Each number is 200 + 30 x the weight over its row's rms, rounded and kept within 0 to 999. Layers, rows and columns count from 0. The size before them is the row's rms in percent of the matrix's.

# layer 9 MLP up, 896x224, rms 0.107, rows 513-541, columns 0-55
094,172,172,201,217,186,208,214,171,187,207,196,214,256,190,196,256,215,146,170,195,178,188,223,190,211,211,220,237,205,195,202,219,210,138,191,211,170,169,219,177,146,237,175,231,211,221,232,280,183,165,181,209,163,197,181,124
112,189,223,197,255,208,212,153,194,173,151,216,152,218,185,221,189,199,177,191,247,236,178,177,231,211,236,191,229,237,194,194,244,220,139,203,228,148,196,233,190,180,157,175,255,154,210,232,191,229,198,220,164,223,142,183,163
100,220,242,205,185,175,207,206,180,186,175,253,137,191,183,164,220,215,176,228,171,188,155,168,177,211,198,171,174,166,221,225,186,168,214,201,153,185,147,197,210,208,163,196,233,208,218,252,192,170,150,179,220,147,261,240,181
102,156,206,170,247,239,222,206,222,232,207,229,202,207,193,172,199,205,235,170,223,187,166,218,197,220,227,198,188,202,196,194,205,158,177,176,230,199,210,196,229,254,124,236,243,219,251,208,227,219,202,201,164,250,188,235,232
102,222,226,190,210,194,236,190,177,187,228,212,175,187,221,188,217,226,222,225,205,244,225,214,201,149,271,220,202,203,145,209,184,194,225,146,191,179,175,200,216,172,206,196,159,221,208,188,190,186,223,170,236,157,183,212,248
092,200,193,179,234,165,177,181,211,204,198,185,224,167,230,184,233,192,171,210,186,196,186,190,225,211,263,167,245,149,239,229,224,139,222,170,216,207,164,195,237,207,169,171,196,187,196,165,254,181,146,191,177,212,124,187,169
097,178,174,176,227,176,175,172,225,231,216,227,201,199,203,191,225,231,181,217,221,193,194,202,233,164,196,165,208,203,188,231,214,183,204,220,181,233,223,226,172,193,215,179,238,213,131,181,186,187,220,127,197,191,187,277,239
099,203,249,154,218,169,212,209,227,177,233,139,218,174,262,217,191,200,241,197,211,194,203,170,183,217,190,172,155,239,173,192,145,204,255,206,226,171,186,217,131,210,218,218,205,189,217,185,180,187,139,197,194,211,181,175,230
099,200,227,189,220,187,204,187,234,225,144,218,258,217,216,213,153,202,139,205,221,238,204,186,150,190,224,202,224,245,196,209,168,218,232,253,208,139,212,163,187,175,182,204,195,139,204,161,252,198,193,236,245,194,208,188,211
103,196,174,190,136,204,207,177,217,229,197,215,197,211,197,79,162,237,188,210,215,185,189,158,193,174,222,153,225,204,231,171,182,160,209,193,165,179,233,173,223,217,196,148,241,228,229,187,214,133,197,195,195,194,151,155,158
105,192,209,227,230,216,152,136,213,191,247,208,231,140,270,239,140,197,228,213,190,189,155,210,172,169,187,140,213,221,284,175,197,204,255,218,222,140,128,199,245,236,180,204,301,132,160,211,190,220,223,190,171,166,175,186,203
096,183,208,190,192,248,155,229,228,140,230,192,192,207,224,203,202,201,258,189,226,164,154,190,172,221,254,191,155,184,220,156,148,279,202,220,224,209,213,245,210,207,191,261,209,171,222,217,231,205,145,191,206,218,182,225,214
105,214,168,217,238,228,284,206,226,214,189,203,218,131,232,179,225,190,206,207,208,237,194,242,234,172,224,150,192,212,224,266,198,184,176,190,165,202,173,209,159,138,247,187,210,204,177,264,225,248,144,216,225,225,160,168,170
100,236,209,207,212,170,203,182,220,258,249,198,225,206,199,216,173,221,217,224,209,222,165,248,171,194,213,259,224,228,171,234,217,172,180,222,254,184,165,175,195,182,156,197,147,214,158,234,156,201,202,149,236,196,144,226,233
110,201,151,155,145,238,172,188,187,189,214,218,163,201,269,170,245,158,205,228,174,174,255,139,204,184,210,174,139,161,221,176,147,202,215,186,167,181,204,188,183,141,155,266,202,176,213,210,207,172,202,187,218,165,206,218,185
099,151,209,148,201,167,197,204,212,181,141,184,197,178,200,156,155,185,120,168,145,179,174,146,201,184,185,234,177,206,223,238,216,217,186,214,218,238,203,203,227,174,222,189,226,230,208,193,199,201,221,196,185,227,244,153,227
095,199,226,173,276,187,187,204,171,208,245,228,197,226,225,179,224,183,161,194,215,195,231,181,236,179,195,251,198,230,181,226,223,260,182,127,196,182,232,233,220,189,185,217,164,187,146,234,220,198,209,246,252,119,235,196,224
105,190,204,267,137,204,217,274,253,161,207,173,188,232,237,189,194,143,215,221,195,180,219,219,191,211,150,202,175,240,241,193,136,248,214,202,147,145,227,249,217,177,212,221,167,188,217,246,228,258,178,238,176,213,206,207,185
097,228,213,170,188,241,195,235,204,193,226,194,174,215,170,135,134,230,194,230,222,212,192,199,209,146,192,217,199,187,221,222,186,265,232,168,209,211,183,208,183,184,176,213,241,245,217,191,193,132,204,222,223,207,180,236,160
109,187,174,194,171,208,187,193,182,204,246,203,154,208,215,171,110,241,204,217,202,181,192,209,261,217,200,196,195,196,202,179,245,184,246,204,202,232,197,176,186,192,248,146,192,169,212,252,188,144,192,211,251,198,227,219,184
098,189,188,186,215,168,245,242,183,251,213,184,249,175,184,188,211,166,216,220,214,222,210,206,150,166,217,175,170,184,187,186,156,220,225,150,210,152,169,234,161,226,241,184,175,192,212,232,187,186,169,213,262,215,222,266,198
101,190,227,227,218,207,174,178,192,201,191,213,187,205,229,205,205,216,223,205,188,197,158,178,165,230,202,196,238,204,271,154,262,222,175,212,164,204,177,186,182,172,164,219,221,203,102,212,243,132,201,212,171,213,136,198,154
096,227,179,155,212,165,199,151,127,182,185,236,226,194,215,164,162,220,291,198,156,160,177,200,191,194,177,215,214,111,218,184,155,165,202,230,201,157,191,223,200,213,141,215,208,177,174,213,222,194,193,202,209,213,228,221,230
101,250,151,94,193,237,180,192,179,146,230,217,156,190,173,191,197,170,178,215,204,203,204,194,188,194,221,149,218,218,203,236,178,185,262,184,189,180,137,244,206,191,209,235,237,184,193,220,174,193,220,203,185,168,193,247,241
104,258,159,212,220,201,222,142,159,210,239,197,220,209,175,224,213,174,239,179,147,239,200,160,211,242,229,191,144,191,218,179,149,170,203,189,187,178,221,215,190,191,173,190,218,180,225,222,180,236,172,170,186,245,191,280,244
097,158,190,194,181,223,234,244,237,141,161,172,206,215,180,229,204,176,213,132,194,181,221,219,174,219,153,246,166,229,164,206,258,214,188,178,157,229,167,204,204,179,254,184,187,170,215,219,214,203,208,210,200,137,213,231,176
106,156,191,212,148,204,186,226,195,202,229,171,211,187,215,183,202,186,209,207,206,210,169,227,176,186,231,221,223,220,227,176,169,201,148,208,147,217,137,207,213,190,214,211,143,218,213,221,196,196,209,180,257,212,231,158,185
104,185,199,183,176,185,211,200,228,207,159,209,194,186,254,220,190,191,220,202,194,193,211,146,164,274,148,240,229,177,204,160,193,217,264,167,202,163,163,243,191,184,219,180,211,206,205,179,198,201,161,174,214,198,114,188,152
097,178,174,175,255,210,235,218,173,153,178,171,167,212,167,184,162,176,237,109,180,209,165,201,184,200,267,243,210,203,169,215,240,212,231,218,200,177,241,215,175,216,215,168,236,198,217,215,218,228,179,193,201,214,145,133,151
# layer 9 MLP down (transposed), 896x224, rms 0.0532, rows 513-541, columns 0-55
095,254,265,220,185,260,198,194,197,155,229,157,164,222,173,213,166,192,198,186,214,162,123,220,166,206,172,158,201,208,221,284,197,161,219,213,168,191,229,213,216,212,201,195,173,160,148,196,228,177,234,208,216,233,208,196,221
102,211,238,188,188,194,177,209,228,244,235,176,229,212,222,200,228,230,199,265,175,222,198,154,209,186,224,203,168,146,246,200,184,203,242,182,186,222,147,196,226,165,228,257,206,170,136,216,192,209,183,188,197,200,197,181,234
103,218,230,170,217,210,212,227,188,171,173,292,231,136,203,214,211,202,208,192,233,117,181,185,185,191,170,207,183,202,168,193,223,235,202,208,172,138,205,244,191,179,139,201,214,247,181,235,177,211,225,189,225,198,203,246,194
105,143,268,217,175,189,235,221,184,241,188,240,230,190,300,201,191,236,213,170,121,205,198,199,174,228,211,202,207,209,190,247,168,195,187,167,258,198,212,209,264,217,160,197,205,221,222,226,211,119,211,209,190,196,188,206,225
090,246,209,200,170,249,147,225,171,225,182,225,194,227,178,175,218,235,216,189,209,193,150,262,210,228,219,211,243,247,222,224,232,152,197,198,193,187,177,246,224,226,150,210,199,207,137,219,156,187,227,178,190,232,238,190,197
103,222,192,202,232,169,209,232,162,211,206,183,191,211,181,151,208,213,228,227,190,226,237,199,174,139,215,252,146,206,165,234,174,215,196,189,154,207,170,271,209,203,224,185,132,187,231,199,229,198,216,170,196,213,216,166,183
110,225,189,188,177,207,208,218,179,159,225,145,167,191,155,241,249,220,169,193,200,202,204,250,238,275,248,240,216,216,198,160,233,217,197,163,179,230,217,164,153,200,151,168,203,200,157,163,157,201,180,231,204,218,209,203,202
094,255,160,191,223,229,213,196,204,217,231,202,195,156,176,192,189,201,181,203,224,184,154,246,206,213,139,175,225,208,203,206,156,213,157,189,221,241,220,226,243,215,138,195,194,205,176,219,162,188,194,188,266,190,243,217,199
100,192,183,196,202,197,174,210,182,255,113,216,249,190,178,159,175,211,158,218,192,217,164,222,228,231,203,159,187,191,173,208,201,223,251,202,172,229,176,207,199,202,200,192,202,217,187,193,191,224,147,216,185,192,182,220,218
075,208,226,194,197,201,142,186,198,171,149,269,181,183,247,198,223,250,222,317,193,162,205,191,171,197,223,193,172,148,224,163,176,182,200,201,212,156,140,226,245,170,139,202,240,198,200,202,229,176,183,185,173,203,195,235,201
115,239,225,192,161,230,209,208,183,218,242,202,152,203,193,213,185,206,220,126,227,206,171,201,157,152,203,194,229,210,159,190,224,206,130,188,213,185,163,194,219,141,175,169,249,184,161,206,156,214,171,203,215,208,237,192,178
100,256,196,239,210,191,250,207,171,166,184,193,162,263,207,228,182,181,211,220,195,207,181,156,157,222,213,195,183,154,166,190,197,208,243,171,218,182,214,258,161,197,262,196,218,155,188,173,157,213,211,226,186,182,173,166,215
077,243,187,220,225,176,231,157,204,195,163,157,214,210,228,270,206,199,225,265,152,208,176,211,225,210,215,192,239,252,167,235,193,179,214,176,179,152,217,209,191,238,172,218,119,168,195,160,162,207,207,205,171,191,208,167,205
101,216,214,188,192,174,198,199,201,210,171,219,202,256,172,146,230,135,172,134,192,167,217,167,189,194,245,196,147,162,192,244,222,202,219,172,174,209,158,272,240,190,196,242,187,137,194,179,261,224,200,150,219,175,122,221,193
117,240,177,181,186,155,169,255,200,201,181,227,262,174,210,221,163,221,198,219,240,183,218,140,202,204,198,212,228,215,203,198,127,190,176,220,197,203,225,152,235,170,222,181,136,257,179,202,251,252,230,239,216,197,242,235,134
101,185,131,167,276,211,186,187,249,192,240,190,225,208,231,235,218,213,160,167,207,211,214,146,229,248,201,187,232,185,141,205,157,163,209,216,168,239,163,219,221,203,228,208,182,186,203,209,173,213,199,246,193,161,186,202,190
091,227,196,213,155,233,150,213,195,189,194,200,228,224,182,160,217,191,197,213,174,164,204,209,184,190,210,193,177,191,215,237,158,201,210,240,175,200,177,210,164,229,240,184,197,186,217,216,229,171,192,176,179,228,188,192,217
110,211,180,215,219,200,166,214,262,209,163,223,166,213,194,159,153,232,220,159,177,199,199,218,248,176,136,257,169,252,207,248,233,189,222,208,171,189,235,173,249,186,213,222,239,148,157,208,218,191,219,182,212,208,196,227,202
107,202,143,215,177,170,208,151,203,158,227,203,207,239,220,235,246,193,204,243,144,180,236,177,179,223,214,173,167,170,151,184,188,189,178,185,188,227,211,219,214,210,179,217,199,216,253,206,167,220,190,155,145,181,176,195,174
106,190,187,221,216,187,210,158,211,222,263,224,214,202,157,175,196,182,202,265,168,203,220,230,134,145,214,179,186,171,206,197,193,155,239,211,177,171,179,226,220,207,184,205,257,216,201,202,188,165,192,184,182,203,216,199,219
101,259,192,174,201,186,195,207,241,206,129,201,259,196,217,230,204,227,165,191,214,192,242,141,245,172,157,216,178,230,197,268,219,221,234,208,194,170,201,147,213,158,198,190,219,257,245,199,194,228,229,166,190,164,140,163,169
099,203,189,188,231,183,198,241,187,191,244,151,253,174,253,206,192,196,136,240,207,220,151,200,194,164,237,270,246,158,211,213,194,230,155,178,212,236,216,201,189,220,180,245,194,224,159,176,215,271,184,223,189,224,220,197,252
095,206,176,236,178,159,184,199,222,167,109,213,196,157,219,206,237,161,140,225,257,235,181,223,195,173,233,146,201,274,186,203,203,256,193,177,220,221,174,156,225,225,225,244,168,220,177,210,217,192,220,200,223,197,209,142,161
102,186,192,226,186,232,211,203,176,260,189,214,180,211,221,211,233,209,221,210,196,211,187,236,242,192,236,258,225,152,243,162,260,241,153,206,203,160,190,189,251,202,243,177,171,193,212,205,212,206,192,251,162,210,212,215,210
106,198,230,191,187,191,215,154,236,198,202,244,210,152,172,235,195,163,186,158,183,193,231,213,212,226,191,186,169,167,197,198,214,107,169,180,237,186,223,187,173,262,234,267,240,172,193,190,164,197,203,186,233,194,165,218,244
099,200,206,229,239,190,181,252,196,186,197,233,203,179,172,153,223,247,214,229,171,234,202,189,202,246,156,163,239,195,150,212,105,203,218,229,188,180,187,236,188,231,176,208,206,218,213,230,222,168,253,148,188,249,168,194,211
104,192,238,195,182,232,154,178,209,269,205,233,164,188,207,190,165,211,200,200,191,215,154,164,182,134,154,235,152,177,146,210,236,223,190,188,262,197,199,220,209,173,164,207,227,203,204,154,232,248,234,189,198,170,216,259,189
103,167,202,195,172,183,212,184,198,191,172,240,219,210,212,215,209,208,154,164,199,161,198,146,178,208,228,237,207,191,188,204,227,211,165,207,161,223,226,217,170,208,176,159,187,199,224,213,224,232,155,190,240,268,223,209,169
099,185,185,244,182,212,181,210,204,210,167,139,288,135,261,172,205,171,170,198,209,194,148,191,121,239,214,204,219,240,177,195,240,151,267,190,144,210,194,216,225,162,192,173,173,168,198,169,202,234,232,189,187,165,244,198,245